Part of a small language model's weights: vocabulary 4096.
Each number is 128 + 32 x the weight over its row's rms, rounded and kept within 0 to 255. Layers, rows and columns count from 0. Numbers have three digits each. The size before them is the row's rms in percent of the matrix's.

# layer 9 MLP gate, 128x96, rms 0.097, rows 10-53, columns 48-95
098:126159131150090119113153182110160105139112090154107061106162127122120089142132131221110116148152135069159145162124139164165207139164113080145095
096:102061120075133084119169133068151112123185170134123097126088114176106125132125135138086133142117121075154114159069140139136124118148158123146124
099:141121157147019055071069179099103108192096102133172118154120161139122159106122133043140106149086127129086158119155126116074091085142108145086080
100:132071158139154137113131114093124142215113113152149155167096131128140131088123076135140134176163160133127107147152153131142077123156103143182081
111:101175105126164153153129111103158125205160143085141091110114144151091142106128198134073069119134126142118153124110191039161079147135120086085141
110:144183077117136161117155168111151102145169157131169072132108126097044193123080117190105171151180123078130099148132119181102108121115138107174119
090:068135137134094138114097173140181094055128171109134156114190129101097128130125157151092144175098169131126185131107097210089120117141176085111157
098:152117115195114187098215102089133097134126153129136118127125162197105103093168149164133151120151137098119192163167111140163126085073067149166168
096:142050160155157146153148131102064132115135073087158100153115104151070148054154092163153158135155176160117146164172103137149137106074119110163129
107:098160161175148119098122150132111136178146156087107125064100094148077141166128122079152078111129099154133112127115137145154097098085135185129114
099:124145109104114148166168153088104058105152073103149131178168104114105105082164136063152119132126114105126096150136140186165191111102097164088102
097:109163079151145144125092110171109117189102179129161164129118139150167136112102125114117151140178125112180166125157174132043058145197199101100145
089:158172147123149075146163165173142146086081102184114125092116101135074087148136143207164096121097111170085090132141190145105186199166091135130141
084:122134128070147105114141144139141076113111110128125129161167171124083081082100086108139132128129142168125089095134145096143171153112157139158207
103:080140114132166131170139120071179114117070142123140056132103148105087203116108124130130143172176122185085121110129111137165159147180173077165099
098:156100116097148105095145151114179102092108117141126077144170104203158123077123106156158138075106088115189147145114133190166141178131114131091114
089:136118104135115181155127176020161169160153120106124171100122134118183131150137147190124168135143120093100114150114174155112143068114083091128157
090:160041145210133080113110140125123096130078146114115147076098156136134132127201082138169126129129159107174070159156225105136080107150103122124126
110:151164134149131155118158172123119142230113146098095133131091119107159159161074132122147114130094137104142123189117128119140142172100104115178089
098:177129134177170120145092054154089118123083087151078179118171098135082119074116139098088148167171144135203116165135098164126125105138087097137107
093:127078110123141079176094165086169090134165160137116124141092183143117100174124175154119153146161122171071100126163181154152062077137161098132124
106:151093102179166128146150146058142129178135177128127121080197088130111109108163128103107157149138123107110164114156156117111103194174094113153097
110:110177119113182128105126138150143172171172148132194114089104087104130170169077133113101047107124155128131155173123142106141161132164161083124141
100:135116117184111183091090133148173142109130108158206126049059123147126117167100161090163120097155087117126084102131086082148144107106124123173104
110:125140174111114121146109100128083078123153048085108130174157133081107186156102181139130086140204160115164135163108121192160089099128135166061120
100:123109079166185147123163137187163132185122113138157092115076139158115141175137141128119182161166097214149134133107148104025145143130099068117117
107:100080106188136167109104184122130142100132139131158119154195170077147118148131113095123178120155157120162151163182155106100137100169135166088151
100:144139143158181164143123124157122166123068081102200208096117094150164123213113137189097132140181117127167129118103161162217175116094098119124108
091:185147121110130116052122118086060129156152144137099200138142136172128104135169093093120109067174169125089118155161088144128143217154120091143110
104:135102114170111143115094165180118132127073100103117143103102087077109163192115125180129087158098147083127154131102094165098127161078113096147118
111:159120108154124111126058114140131094129091145102170115078102085136115133207077180191119129125106151132118106169080175158128140153147091131150161
090:179132138184150143131155144135116035134156106166109167098148187115099129078058103155146095139220063086114167091188076196120079134112126125137139
102:093172102091156142134125114129142107133061127100109107152159082104116128140147134150078173142081135133144139159108093154135158130172131096126105
103:124052098083118143184148107107174165145132111103125125116111152154121202135178100140118185171119152112117087121109108171105119122148176085131088
098:162109138144132133092125099048090132145080156192108137145084084107137133148084127157131154069146094166124108115090158157110120171148166116119114
098:071155155112101105116129122144124092134130109174150104134136082130160109121139190144176146108120104134079119135125172171182177136111167149140061
110:207110086111087096153135155119142157123103145140123165151174134096100135120150127137159072098108188125170168089145158107160106077178077115118076
103:093109181149145080137091143116132130133100157153113138091180162184181168162079145105116093138150168152133154182133136104175079106096117067134073
099:113112169170098091113075104179120091098103106115131141176151133141163157171160093168133056169136117137122143124157156144091067111141162109113116
094:130095070105155129102129154124072174091125135107100096136199131089098197122163135113147109115184130136159107132179049134128069168159073104186142
088:132136101133172146117139103134146138139114165092100163160186145183102115190152099101155144091115126111167134130073186124143092101162147071151096
113:153110127153129111026142171112156152145107116147144167134138157142121095107100126159065141095115087114104137120166180129103103122133076125158085
101:105113107190119111144103105062166129092115135150111079167100094123125138115132095107153190123189081183146134152132117116142103068090114107142120
098:102111082108080109098125158086099095161097096107143148193133123164142123128128101119095071093077115136183122185207151091132058142129159141095118
# layer 9 MLP up, 128x96, rms 0.0958, rows 10-53, columns 48-95
097:144175102124161105159115103124090113117169084148137090107163141101101066137082140116091148080108147134126156150160156058132136134109161152091195
098:074137145140125096139142118114149117100079133122177134125102164105080173140118129120087096100153105159165071124107153078153091149119109100127141
097:158144077105151109127169128136152111120169089152141084107160128121070146142195162102099182128147108093141082075111132124097124138088101193146055
104:137165145158097136141139135131113094095116109121130118158163128079134149146154052133173122110164117120147102124153163161160075126136096059097139
090:103147117095134076113124154162186096124125166115152101143153071119147192184152097125107142194132122133158102079185146185165123105084099083126132
101:156134131072152107067171116154160108139118144120078087071085153141095095084107115159084133113093151118076105133094144142152153179049099148095155
092:151154105088102094097098109148158138081130121147140118122048071142127084131180078139125149125142132158149172120069080168164144147085158126173079
100:126117111171076164108125138128089110100128130165127114098074106159146140163108098163083132143137148130140121168094143086119110034154035165136104
098:098043133120147127110134159084139130108138111124163098117077143142138115069158141096190119124163123139084121086163138117207099165099185104150073
103:123124159118108104063185049098138093159116079151149110103100107126107150148097116116157101164206169116158167187073065131127106117126097097122144
097:115123099074179103139099176122155090136161117125106134105046124094098082115146125086162099169124097126161143072104149091129129154136099075153086
098:146097124097149152129118123135135152114062111081167132106108151141234182148155125137129069147096115084159171127103094138135123156108099158115106
102:178079155090136201088194151151177115113129106142115144132129165144116155172119119105139047160168146141124169130160114105092111074142158144143182
090:210158106143120153089134132092091174134128158120161149142124056094090096111108152168137108082141127123089133178140151132193099144088112076155143
093:103107141074090166170058119118123097126145140128108158119099148111146071138123084140090101119070132047125220163138138167098144148152183180149140
096:147092146098161172153090130189120129129081096098089059138144130112098051088161129108163103185141105118103128081113123099125149109138134125183177
088:119104151095133067142070106098131162140135117155180131124151117071207138146193045134137166098123129135163126188129091094166101100126121128093113
095:097068172120108066124080123127142107163134151147068119071145113133180123165172080089098154138092117121053130103048169111100121138150116163138114
108:133126119120118106081163080090102152174087119114069132086188185163068187132092137172035152113101156152120082130130137122150144102102086091079153
094:087163132122137149066121079134119157119099144140197170104137151120143125149128101179142178171107139066120137119128103094110144135144115102103061
096:069147116080168154137190137120089163150130133119109142130157147050153184123171126132119114160094168162073119097136105148089113069136115128077114
107:132133159178144048162177117185052141111152135138102105096196075126084137152192137160206109111138109118150097082097175163173154082138119186123134
098:099152147098163014164143172145137074130117114178098147135160105053114104116128132094110100090099127132139101080112112106116144115204113109154121
095:076122135102136113176137134141146119157132161109128146120169158143171136123097174142140157119154176100142088171166054181194104057125124154097080
108:129088086142103188129107115190184122152103109133135131173137156149115118039127078138104153155169123154162154128162119098148159137075087163126121
098:135097126173085093140100166181104139137066171145184078110147145101127096138070148132138131110129124143060100179143201130161146176111128218096101
099:111098177158104081096106121145132139114106090138071132162167137148120095072124165105110121132171125090143147077175166170131120119148129186153110
096:126126064124133138147162181123095161136153186137153135042086120127115165147107187162119110144134095170140137078112159156112088129166122158089144
102:129180146117164159099085148142117166114089202120176141152128168124112067148136075197132163118124109124093164062125102084144142137052188122094136
107:084117203057145119109142130172118101104154097151122124069185107094166177129148149127138092130102166094135139178190137162118133128120136136169192
111:103098152145090163102146145151077115149141181078154119156163140080123131118175136135107123152136126166142101107177125060092148141069135108145086
105:127145151095087124139187147101134175213141153116181190116114132071159186118082166135108090160101194171114089128075121146181087152114115106112122
101:136186089163113094157103086088128116117090114130150148146114153123149082143131121127157128023149127205169139093127122153069067110169101095144129
104:052076123136160157134135158117136144143090080056172175141059120128152115072071148115079121172146139202132112124109140171145084119153153104063169
099:147132217158097163102158106124119083151083097105133136116151132107130135127142119075080118135163076073177165114093152180145155126090131133167093
110:139124194138179138157167103119095178164113167131138168071181118139104140140147126111116099125132152123103078136159169177095150080111137146157140
103:136168141129154092087059133112144092104139117174160114162110123159167166132159150110189157132131148143178117186081144136116160154101152181115168
098:112145118137090149094132097096142177137083099150105147137143161065183070075106115160098138070160155145119153171145110126095074166118136176164191
099:124164187119241132121134086110106134149118148091136100145157111114120094136129080067133117157133111099150104151143147162119149140088058090062045
098:151076099150141162103127109145112115158098100097103156131089137036105149088075098088117104141053113142160063117110090102098175076095132128130108
090:160111114145144150167133126112126154119137186131176160157147111136166079080107100124160124110137094091147138105085131085087134174129085137159107
107:121140188182170069109105156125122086126143189161121113143145106127109083097142157101080142145164097119174105127161133108143088105100115134147133
101:108124148172119125059124111138133084102123088150173076175114103134095121128121126135140096188134104141096132133113186127122197168109131163073129
099:080112093170184128106093155176098137118114140152159091119138108160113186167146131174152178133158116152069097113104017094141165147035112167140129
# layer 9 MLP down (transposed), 128x96, rms 0.0962, rows 10-53, columns 48-95
102:142109192075092138103152177171108153161136161163109101080151165071131078147134222132157148075167091074119118148089176166172110094149108111104136
100:141062149077152174157142120116109106135127103152070162203129114136163125126130104131157120161057173097113156137092121093081131145136206113123169
097:116174089102119137124120185130121108151109126083125198145123154046139122108113130102173110144129051183105155119095147153086135094123158126121171
095:116103081104099124076125143083115122161129117101125129123131114114154120066078059111135092255104158168150121108125130122095140119129170136122141
101:146101067129176182133105132156139145196110123144145143148096146120135105143150136121118103041138115125124100154134080137141089192131120174093166
102:159116130123077101064172168160093181156122118097152140154131134114168081123095146117131106119092181177186106107130156126088153119133158154124095
089:130131091142136144095097172078114121000113145109131119121111079153144104095091136167140109147116160065141066127112187104141136141124102098124103
103:109055082131109141137107088144094118164133139195097132152173172144100111095128086106142183053127112133175106131111181144158084138109106095160136
097:139127083114123140171140049121095163118088153138158176134165128112097134149103142168145063045065161179115173099161089088144160150108144135099113
105:118044135158161106135155157135138144143158125190107090090126128141175232120152121148142131129179071138144149154142104153179147181124110142114138
097:161186141167132105143098060121134143089126130073131169120115183184151149160115159175175106200123058178149153130117178128142093119132149117116154
105:138130077085112126100130132103132148134172118150057140097126131157150145174104193068132139177168128188103098155106120103200168094137151152179148
092:092167141088138074125125188137106157171131102096151128130116115143135190114124135136106157158081105101158109102084083129101108186135121121111140
092:079137211129142160138108127132142128120132140067043160121148177151149088136158113114081120193118123123137120048131132120131132117159149188142126
095:146149108114145103105099096170162150191142151153122162132139211147163162095183109108132155159148106163167129144127182130159118129117181083189171
087:147122095200100065068156130120085103137164190119087087091089123170076135105157190132162135118170064162086172144118146082121143095172163081143127
097:135144130105153159149078093190109144141060146148114097159120126137118188121131050097084173188103124096115154108119122223151102170146116158088148
098:111148164142117112161111095153118120179156082130216126142161206164158089159117159081081106163087142161087129144101147078075139110208155132110095
108:132142107077143159146155113071128135153159057057158069105142121169105164150096128094152130076155166186078132132154121165156173164077121131139156
104:094149182100080182174085113114130060120131060109164160142096113181122140101122067119131149064098131130110157145146134096154130113154114112139121
100:123106180172142142095133134101091103189144189103116087139119144132142134177119163124188142074200108091104124107146125160149145149104079113122179
108:099149148119161073104126143185088109074087120107115113136128139137087121101157120136163105088155087155090084119117191156081117104103126144112186
098:154142179149185170102107124072116111196062082137169087127114154122151075076120084155136168133102093080146105084137123172096160106095102084119093
107:122111177201097114142124106136139091083199121167145161085169127118139081148096118192145161131168140169107167125159121132127152060147120127138111
096:117224066153148112118113158154045094133117150118112144146166157094176132160147101110100088135157084152149144093182123123057099100120167121134078
101:168145173089179141155204149106102095063124155137131115113110151109090146129142199133109109205116140162081108072139157096175106156163145112122104
112:148091145115103137158136090129159077163085129179163187128107113100141108101150143108095140095079139136162180100119116095132172056115196125113134
094:141097116037081166112076147139185097087092037152119085147180124103114138137153147170112111193114180099163116129087121110165145120156132121138154
094:137165124154140068148151092090121065150152065111120123126103184117121136139142103172173114175137115177110108134144136149112115063146128113157172
101:158157176161094089112128147159106114133178091171128138179151110098112122170099114126094144180153099148157145131140148079142077139110116133119098
102:094090152142138208113138098127119087200174108139116145075086106190097120143137082108112152151109124148108166124118099089112124134122156094121080
101:108092034139127138128159102127106099090113108094120135177109104123095113139162084118090127139108175092124130105192057110120175083090130134079120
099:093131106137127163179146114102140125119173048110135108166110142150156090084122212103146094099188100084147130109081189123180088091129065126188187
099:089120173166148108048192154138086128102139188122092070127093156141105120150118115158110223210165099146114141111146125132140150086083108089200130
087:153123142152129139143131079101114116168128131105198141075121193159180121129110141146129108110157098114095154174132127105153099131130153135156088
095:145102179125107085106147168122150114152206158155105167126133135093158125096115116111162145132162156082125112162152105179137119153173198095168084
102:133145068094135093109135118096152113184128126083107061075149096202115128144107130058095133149167118156110077102092122126111130092117128130122127
102:090089183157138102146110163070133094065138120113152086149167106090106158153122142085110127140163163136153169097135079151136097105152114101101122
104:082080255082126108163134104127175165132153130120094089134120103167118120143110075164158131199087146136137109120106157108144159140134119154149165
094:169096084167148137103148131132120191119126129134206154129139163121191154132208183107138148094127098139124128140118106104158127173131131164091153
086:107163056178068154135167156163075092123144072135158144144102105120109189073135050104149147105118132147133139136105133122166085172145089119117131
107:149162092127089110126098091147173190156167156144163168119123123115174173169113120151169108136098124095173202058129148110112074158157202157125137
106:115184091123115045103114126116072127094132108076120123145072107113093104116135098120148110092073072115117187044095153127104150210092145138061141
101:142123154093157073179176159105130155165106134151117097123148186081139120119161125089131193133172143179170094119095194145113155113112175100133133